config = dict(
    n_layer=13,
    d_model=256,
    n_head=8,
    n_kv_head=8,
    head_dim=64,
    d_mlp=1024,
    vocab_size=8192,
    activation='tanh_gelu',
    norm='layernorm',
    norm_place='pre',
    norm_eps=1e-05,
    positions='learned',
    qk_norm=True,
    attn_scale=0.15,
    bias='all',
    tie_embeddings=False,
    parallel_block=False,
    extras=['capped logits'],
    init='normal',
    init_std_qkv=0.0188,
    init_std_o=0.00261,
    init_std_up=0.0188,
    init_std_down=0.00185,
    optimizer='muon_variant',
    lr=0.00188,
    lr_mult_o=1.5,
    beta1=0.93,
    lr_head=0.00881,
    grad_clip=2.0,
    warmup_steps=117,
    schedule='wsd',
    decay_fraction=0.813,
    decay_shape='sqrt',
    final_lr_fraction=0.02,
    batch_tokens=[65536, 131072],
    seq_len=2048,
    doc_mask=True,
    train_tokens=690200000,
    steps=7547,
    dataset='wikipedia_en',
)
Each number is 50 + 10 x the weight over its row's rms, rounded and kept within 0 to 99. Layers, rows and columns count from 0. The size before them is the row's rms in percent of the matrix's.

# up: layer 9 MLP up, 1024x256, rms 0.0833, rows 861-873, columns 128-255
# down: layer 9 MLP down (transposed), 1024x256, rms 0.0899, rows 861-872, columns 128-255
up861 095:41 61 48 44 37 57 57 62 42 46 62 45 42 46 67 53 41 43 46 50 35 42 54 59 41 51 39 66 71 58 60 54 56 33 46 43 51 61 59 58 51 44 56 43 64 44 41 49 52 61 36 51 42 56 47 69 66 51 53 45 56 19 56 49 66 51 59 47 57 48 49 54 67 54 49 50 41 67 45 54 32 56 40 52 60 52 43 58 59 46 38 59 53 62 36 73 30 56 46 36 52 52 42 40 58 33 44 57 43 42 22 50 46 68 48 58 44 52 42 50 46 59 48 54 44 49 52 30
down861 097:63 15 51 45 33 35 37 43 77 67 35 56 51 49 53 49 49 53 48 47 48 62 62 44 59 42 49 49 42 45 66 48 56 49 53 47 64 39 46 44 61 46 45 43 62 48 70 47 43 49 49 40 57 76 47 44 45 69 26 57 52 54 57 60 31 52 57 74 58 64 54 52 43 54 50 33 35 39 44 41 61 55 35 54 38 52 60 59 48 53 50 47 67 53 69 36 56 46 53 48 43 52 45 63 55 63 60 41 35 35 59 44 35 43 50 41 53 54 45 49 65 60 46 46 50 58 57 46
up862 089:60 66 54 50 44 39 56 53 38 42 64 52 51 35 49 57 61 48 55 49 78 47 33 44 49 57 53 52 50 54 50 67 57 39 50 51 62 41 53 44 77 55 46 58 56 53 45 31 70 43 48 64 52 64 52 41 41 37 42 58 52 56 75 55 63 44 51 58 41 55 41 48 54 37 39 54 69 52 60 58 52 31 58 50 56 37 58 44 56 54 38 56 58 38 46 44 55 59 62 56 40 44 44 48 48 77 68 39 55 51 55 58 55 58 50 50 44 41 63 48 35 57 43 41 49 45 60 48
down862 082:63 51 64 43 48 66 49 45 61 49 34 35 40 49 60 35 43 51 57 49 40 35 53 61 53 49 56 35 54 43 37 50 40 53 52 49 57 47 37 44 21 54 69 50 55 49 52 49 48 71 51 43 66 50 43 52 40 45 53 27 45 44 36 53 45 59 50 54 57 53 51 61 48 45 47 57 71 39 44 42 37 62 60 60 53 40 61 51 48 41 63 65 45 67 48 55 51 44 34 46 55 58 52 55 42 55 56 45 50 16 62 51 45 32 52 54 55 49 44 55 64 59 46 58 61 56 43 52
up863 101:61 37 43 62 65 72 46 56 53 41 57 45 67 52 51 67 47 44 32 76 31 44 44 63 59 38 46 58 43 57 53 59 48 41 35 51 41 51 37 62 61 50 46 54 38 39 48 58 63 59 69 46 52 62 50 69 42 58 48 46 35 40 48 60 34 65 51 42 69 48 46 41 48 47 51 55 33 51 60 39 49 50 46 45 55 41 42 49 49 30 36 41 54 42 47 45 51 38 50 38 51 42 56 56 37 50 75 34 52 43 56 58 57 44 57 54 36 54 58 67 45 71 47 59 58 27 43 47
down863 098:36 62 50 39 66 41 62 44 55 56 46 49 56 42 38 37 46 67 53 54 51 60 60 46 54 42 46 34 50 42 53 38 60 66 39 53 33 47 52 58 45 54 44 52 57 50 57 45 28 42 42 28 59 39 49 36 60 55 32 56 69 57 61 48 49 39 42 61 35 37 51 37 59 37 56 45 58 57 64 54 42 42 45 58 30 63 37 41 67 50 36 46 51 67 40 40 50 58 55 63 55 38 32 53 41 43 55 65 62 47 49 52 49 41 57 34 41 54 39 54 53 41 53 50 63 58 48 48
up864 101:35 46 56 41 57 67 51 51 61 48 66 39 47 55 60 45 41 48 34 63 59 45 49 56 34 59 63 44 51 53 45 48 54 54 44 47 64 59 39 57 57 46 45 33 52 59 59 49 58 52 52 56 44 38 57 53 20 59 33 46 53 51 34 43 43 60 61 63 39 53 50 67 51 28 54 58 43 40 48 33 49 60 68 48 38 51 63 41 40 51 55 35 34 55 26 34 44 35 53 49 46 48 43 55 43 51 43 49 51 59 43 46 58 53 50 55 59 55 39 60 58 53 53 55 46 42 45 38
down864 102:36 47 51 49 63 65 40 48 40 55 68 51 48 59 49 59 44 38 51 35 51 40 64 66 36 58 53 47 40 53 61 55 31 33 58 53 42 36 49 43 32 60 35 62 56 64 37 53 43 38 38 64 79 44 41 42 53 39 55 59 51 53 46 36 49 32 55 55 50 44 47 64 44 53 61 54 47 28 48 70 60 49 59 56 48 50 42 56 48 61 47 50 61 54 43 60 48 49 35 46 54 59 33 46 61 52 64 49 55 33 58 65 63 43 46 56 48 61 56 46 44 48 70 52 54 52 52 34
up865 090:51 51 32 62 45 53 62 51 70 52 55 57 50 61 56 42 60 56 53 53 54 53 48 53 35 51 50 47 62 52 57 65 49 45 40 45 50 47 59 39 34 71 51 50 52 58 61 55 43 48 38 38 57 61 57 46 54 34 56 53 60 55 47 61 58 38 49 66 59 79 42 25 52 38 57 55 44 48 52 72 59 48 46 70 50 53 60 49 35 72 39 39 50 37 44 66 46 31 57 39 31 44 48 51 51 28 36 32 59 59 48 37 42 46 42 41 45 34 60 40 56 64 42 58 40 38 51 53
down865 092:52 45 46 51 62 36 55 49 38 48 46 65 40 50 53 54 47 57 46 41 42 43 50 40 56 59 52 45 39 48 54 48 39 55 51 46 67 54 47 44 43 53 31 53 51 48 49 49 42 49 48 38 40 48 52 65 57 54 57 52 58 43 55 50 46 33 54 60 42 99 41 47 56 55 51 36 50 28 36 54 56 54 40 52 47 54 48 48 58 42 60 48 49 41 46 41 41 60 43 50 53 61 45 49 54 52 52 59 33 46 57 40 51 49 42 48 39 57 41 53 56 37 55 49 56 53 51 53
up866 089:48 58 60 39 70 44 65 61 34 65 45 51 42 53 51 47 50 55 67 29 70 67 47 36 54 64 40 35 60 69 60 47 54 51 31 49 54 62 58 44 41 56 40 62 41 63 61 40 54 52 53 41 32 48 51 52 38 40 67 48 53 54 41 52 49 63 56 53 59 43 45 51 61 47 61 51 32 56 44 75 53 70 33 39 42 44 49 40 56 55 36 38 47 42 22 51 55 61 52 39 64 50 49 44 27 39 41 40 54 56 50 43 63 49 59 57 45 40 53 55 54 62 63 52 46 43 60 63
down866 081:43 70 66 40 51 49 52 66 63 40 47 44 53 43 57 53 70 54 29 70 44 30 43 71 39 39 48 36 40 46 59 66 39 51 49 39 43 44 35 48 53 51 66 46 60 40 45 42 40 47 46 53 52 45 40 50 57 67 60 78 78 51 50 42 55 44 56 42 46 27 56 51 62 52 58 53 36 39 58 39 54 51 59 55 49 63 39 47 54 66 58 47 36 52 51 69 43 58 47 63 52 52 49 48 41 39 42 34 41 50 54 48 43 68 48 49 61 36 54 61 44 31 55 53 54 50 29 39
up867 103:43 50 58 42 67 70 53 54 43 43 56 43 43 48 30 47 46 20 71 53 54 51 41 38 53 41 49 47 42 46 45 51 44 53 54 64 45 52 38 58 66 40 59 63 41 55 51 43 70 37 40 45 36 41 53 64 46 57 56 51 39 62 63 44 48 53 30 57 34 50 43 42 50 67 63 53 33 70 60 39 42 44 52 34 58 45 55 55 77 52 51 50 53 57 64 47 33 55 60 54 40 62 48 43 56 49 42 52 54 62 68 62 34 53 74 46 47 21 46 61 28 44 40 45 68 42 57 52
down867 103:62 40 49 63 32 41 52 55 62 41 64 55 49 43 39 66 53 64 47 30 47 50 68 52 38 62 68 45 50 59 43 53 61 42 37 44 60 45 66 43 48 55 50 50 63 53 50 48 28 49 53 47 56 64 48 42 54 58 43 46 40 23 39 52 66 53 62 37 70 48 52 53 63 44 34 43 54 41 27 50 48 47 48 82 49 50 33 71 47 64 54 48 27 36 47 35 72 50 58 54 54 40 45 51 54 41 53 51 64 32 49 56 62 36 31 58 67 59 43 52 52 56 64 56 35 45 41 45
up868 086:44 48 53 36 74 52 44 52 50 55 48 44 47 48 44 48 63 48 47 65 37 50 65 53 58 53 47 42 43 68 55 65 68 54 35 57 46 38 64 59 46 48 50 46 60 42 47 46 58 48 49 42 45 49 21 46 40 57 58 34 42 40 43 54 79 42 49 39 56 53 52 64 44 64 44 49 42 39 59 73 51 50 57 50 60 59 46 54 41 48 42 49 54 48 14 46 60 46 51 30 45 65 43 52 48 41 63 58 56 39 56 70 50 58 57 65 57 52 46 41 56 46 51 61 54 30 60 57
down868 089:52 50 57 41 60 47 31 58 35 54 44 49 40 48 58 57 24 52 45 55 66 36 34 59 47 52 44 47 49 55 62 31 35 62 65 40 49 41 46 41 52 73 45 29 57 63 61 60 26 56 42 58 47 45 45 61 47 47 57 45 38 53 68 58 47 17 56 55 40 55 45 56 73 46 63 57 54 50 66 44 51 33 45 51 62 57 56 60 46 56 62 64 38 64 53 52 40 60 47 52 66 51 38 44 44 64 28 53 50 49 47 44 47 55 48 66 42 47 44 50 63 49 51 36 42 30 38 55
up869 101:35 68 39 38 46 33 43 59 53 36 61 41 46 56 50 52 62 47 62 54 47 47 54 60 51 64 56 42 50 51 50 57 48 60 53 50 63 44 66 50 54 50 55 47 39 28 55 70 40 53 62 42 56 46 42 63 61 66 43 46 59 34 60 41 70 57 55 37 35 52 46 41 44 45 30 43 59 23 48 47 62 51 46 70 50 59 23 52 47 63 42 62 40 45 40 63 57 42 51 42 71 50 48 24 61 62 58 44 50 39 35 44 42 43 67 70 49 67 47 43 52 53 55 69 40 54 25 63
down869 101:65 30 39 61 44 42 59 51 52 63 47 51 53 41 44 52 34 41 51 47 26 51 37 57 44 53 53 52 59 41 48 64 53 27 59 44 35 50 58 36 38 44 76 48 66 43 42 45 66 39 40 52 57 58 51 44 49 38 73 51 49 65 48 54 56 57 61 52 72 54 59 63 53 38 50 64 48 47 68 58 34 48 55 61 48 39 62 25 55 55 41 46 59 39 42 38 55 47 57 47 54 41 37 61 38 58 34 58 73 54 46 43 62 38 42 28 32 37 56 50 56 52 51 38 38 48 58 50
up870 098:22 36 62 40 37 63 50 58 33 46 38 60 76 46 49 51 51 45 36 44 49 62 40 55 37 56 51 40 37 60 45 46 39 51 56 37 65 54 60 27 37 61 33 52 71 30 49 50 46 58 78 44 59 62 44 55 55 57 49 55 52 57 46 47 43 52 40 72 45 46 61 52 34 51 49 65 52 54 50 77 49 56 59 37 51 62 54 23 37 59 51 47 62 42 65 55 36 32 48 30 60 45 51 65 47 38 50 40 42 49 65 51 56 46 39 47 57 59 38 62 47 49 28 49 49 50 29 38
down870 094:52 49 46 59 61 33 59 55 57 46 55 54 41 36 54 55 52 59 60 53 53 46 65 60 56 56 49 63 57 57 67 49 50 34 55 69 42 68 40 60 55 36 48 48 32 72 44 50 56 45 30 59 58 45 56 52 58 41 55 52 42 34 49 55 47 53 66 41 62 36 34 54 48 57 50 31 63 41 44 42 51 46 58 63 44 57 50 66 63 41 50 60 47 50 44 56 66 64 52 80 50 58 39 43 52 43 54 58 52 50 42 50 32 50 57 52 42 43 59 51 42 47 59 72 52 53 66 51
up871 101:54 38 54 44 57 55 53 36 46 58 58 60 49 56 35 53 47 40 51 53 38 51 46 56 45 47 64 49 52 65 52 79 51 54 53 50 30 38 44 62 66 39 46 60 49 63 43 35 47 50 54 69 53 46 70 52 50 54 50 69 48 47 61 75 60 66 55 42 49 41 50 45 52 61 51 46 50 47 62 37 48 36 48 28 60 45 37 68 54 49 67 54 55 65 64 49 41 54 48 64 62 52 50 59 63 64 32 58 48 46 47 42 38 43 49 51 45 62 59 43 51 40 65 70 47 42 68 78
down871 101:45 62 38 39 51 41 46 61 47 46 55 41 47 60 58 46 65 61 42 56 59 47 52 47 47 52 39 49 47 41 57 43 43 61 56 41 69 46 47 39 26 84 57 56 50 49 48 37 61 52 56 39 42 67 53 56 62 43 42 65 48 57 33 26 56 50 51 75 49 50 57 65 39 41 42 62 45 58 58 66 52 58 30 57 61 62 48 30 50 47 57 51 37 39 46 42 38 53 53 53 37 58 60 45 47 50 69 38 36 49 56 39 48 62 33 38 35 52 35 47 56 39 40 29 39 58 49 42
up872 103:44 56 52 57 52 49 53 56 57 41 61 57 60 55 56 56 43 56 42 55 28 56 51 51 39 54 45 53 55 56 66 59 59 54 64 65 55 51 57 57 47 40 48 44 34 47 65 52 52 51 44 57 56 52 49 74 45 55 51 46 47 46 52 53 75 38 64 35 40 45 41 40 50 53 48 41 33 52 52 45 45 58 47 39 39 62 53 42 41 49 37 64 55 57 51 61 43 46 47 30 57 49 34 50 60 22 41 54 31 43 45 80 39 51 50 41 69 65 58 61 43 34 42 48 45 32 62 48
down872 102:48 45 76 53 62 46 45 54 52 62 49 58 51 49 45 46 55 53 41 28 87 53 62 41 64 48 57 43 52 34 39 52 53 48 65 34 51 54 44 48 46 48 54 59 61 56 53 43 47 46 52 35 54 53 57 43 66 48 68 47 53 56 53 48 58 55 50 51 41 34 29 53 67 52 53 57 64 53 55 48 52 58 34 44 42 58 53 27 51 48 50 61 53 53 47 54 51 44 57 77 54 53 52 33 57 40 69 65 39 38 53 46 56 51 51 51 71 52 47 65 55 57 46 40 35 59 49 52
up873 099:34 54 50 62 61 47 54 49 60 63 54 61 48 46 61 60 44 47 48 38 51 45 51 50 66 39 26 49 40 30 36 36 56 51 66 54 55 50 69 40 58 39 47 55 66 58 47 23 40 65 40 43 48 57 60 63 59 35 59 62 59 44 46 58 60 51 56 62 57 41 34 41 61 57 71 53 36 56 54 55 41 51 52 50 38 62 47 48 67 51 65 45 71 41 30 66 43 60 53 53 58 23 55 72 46 52 51 50 50 58 45 59 49 29 48 49 47 64 44 22 45 65 38 46 64 59 51 40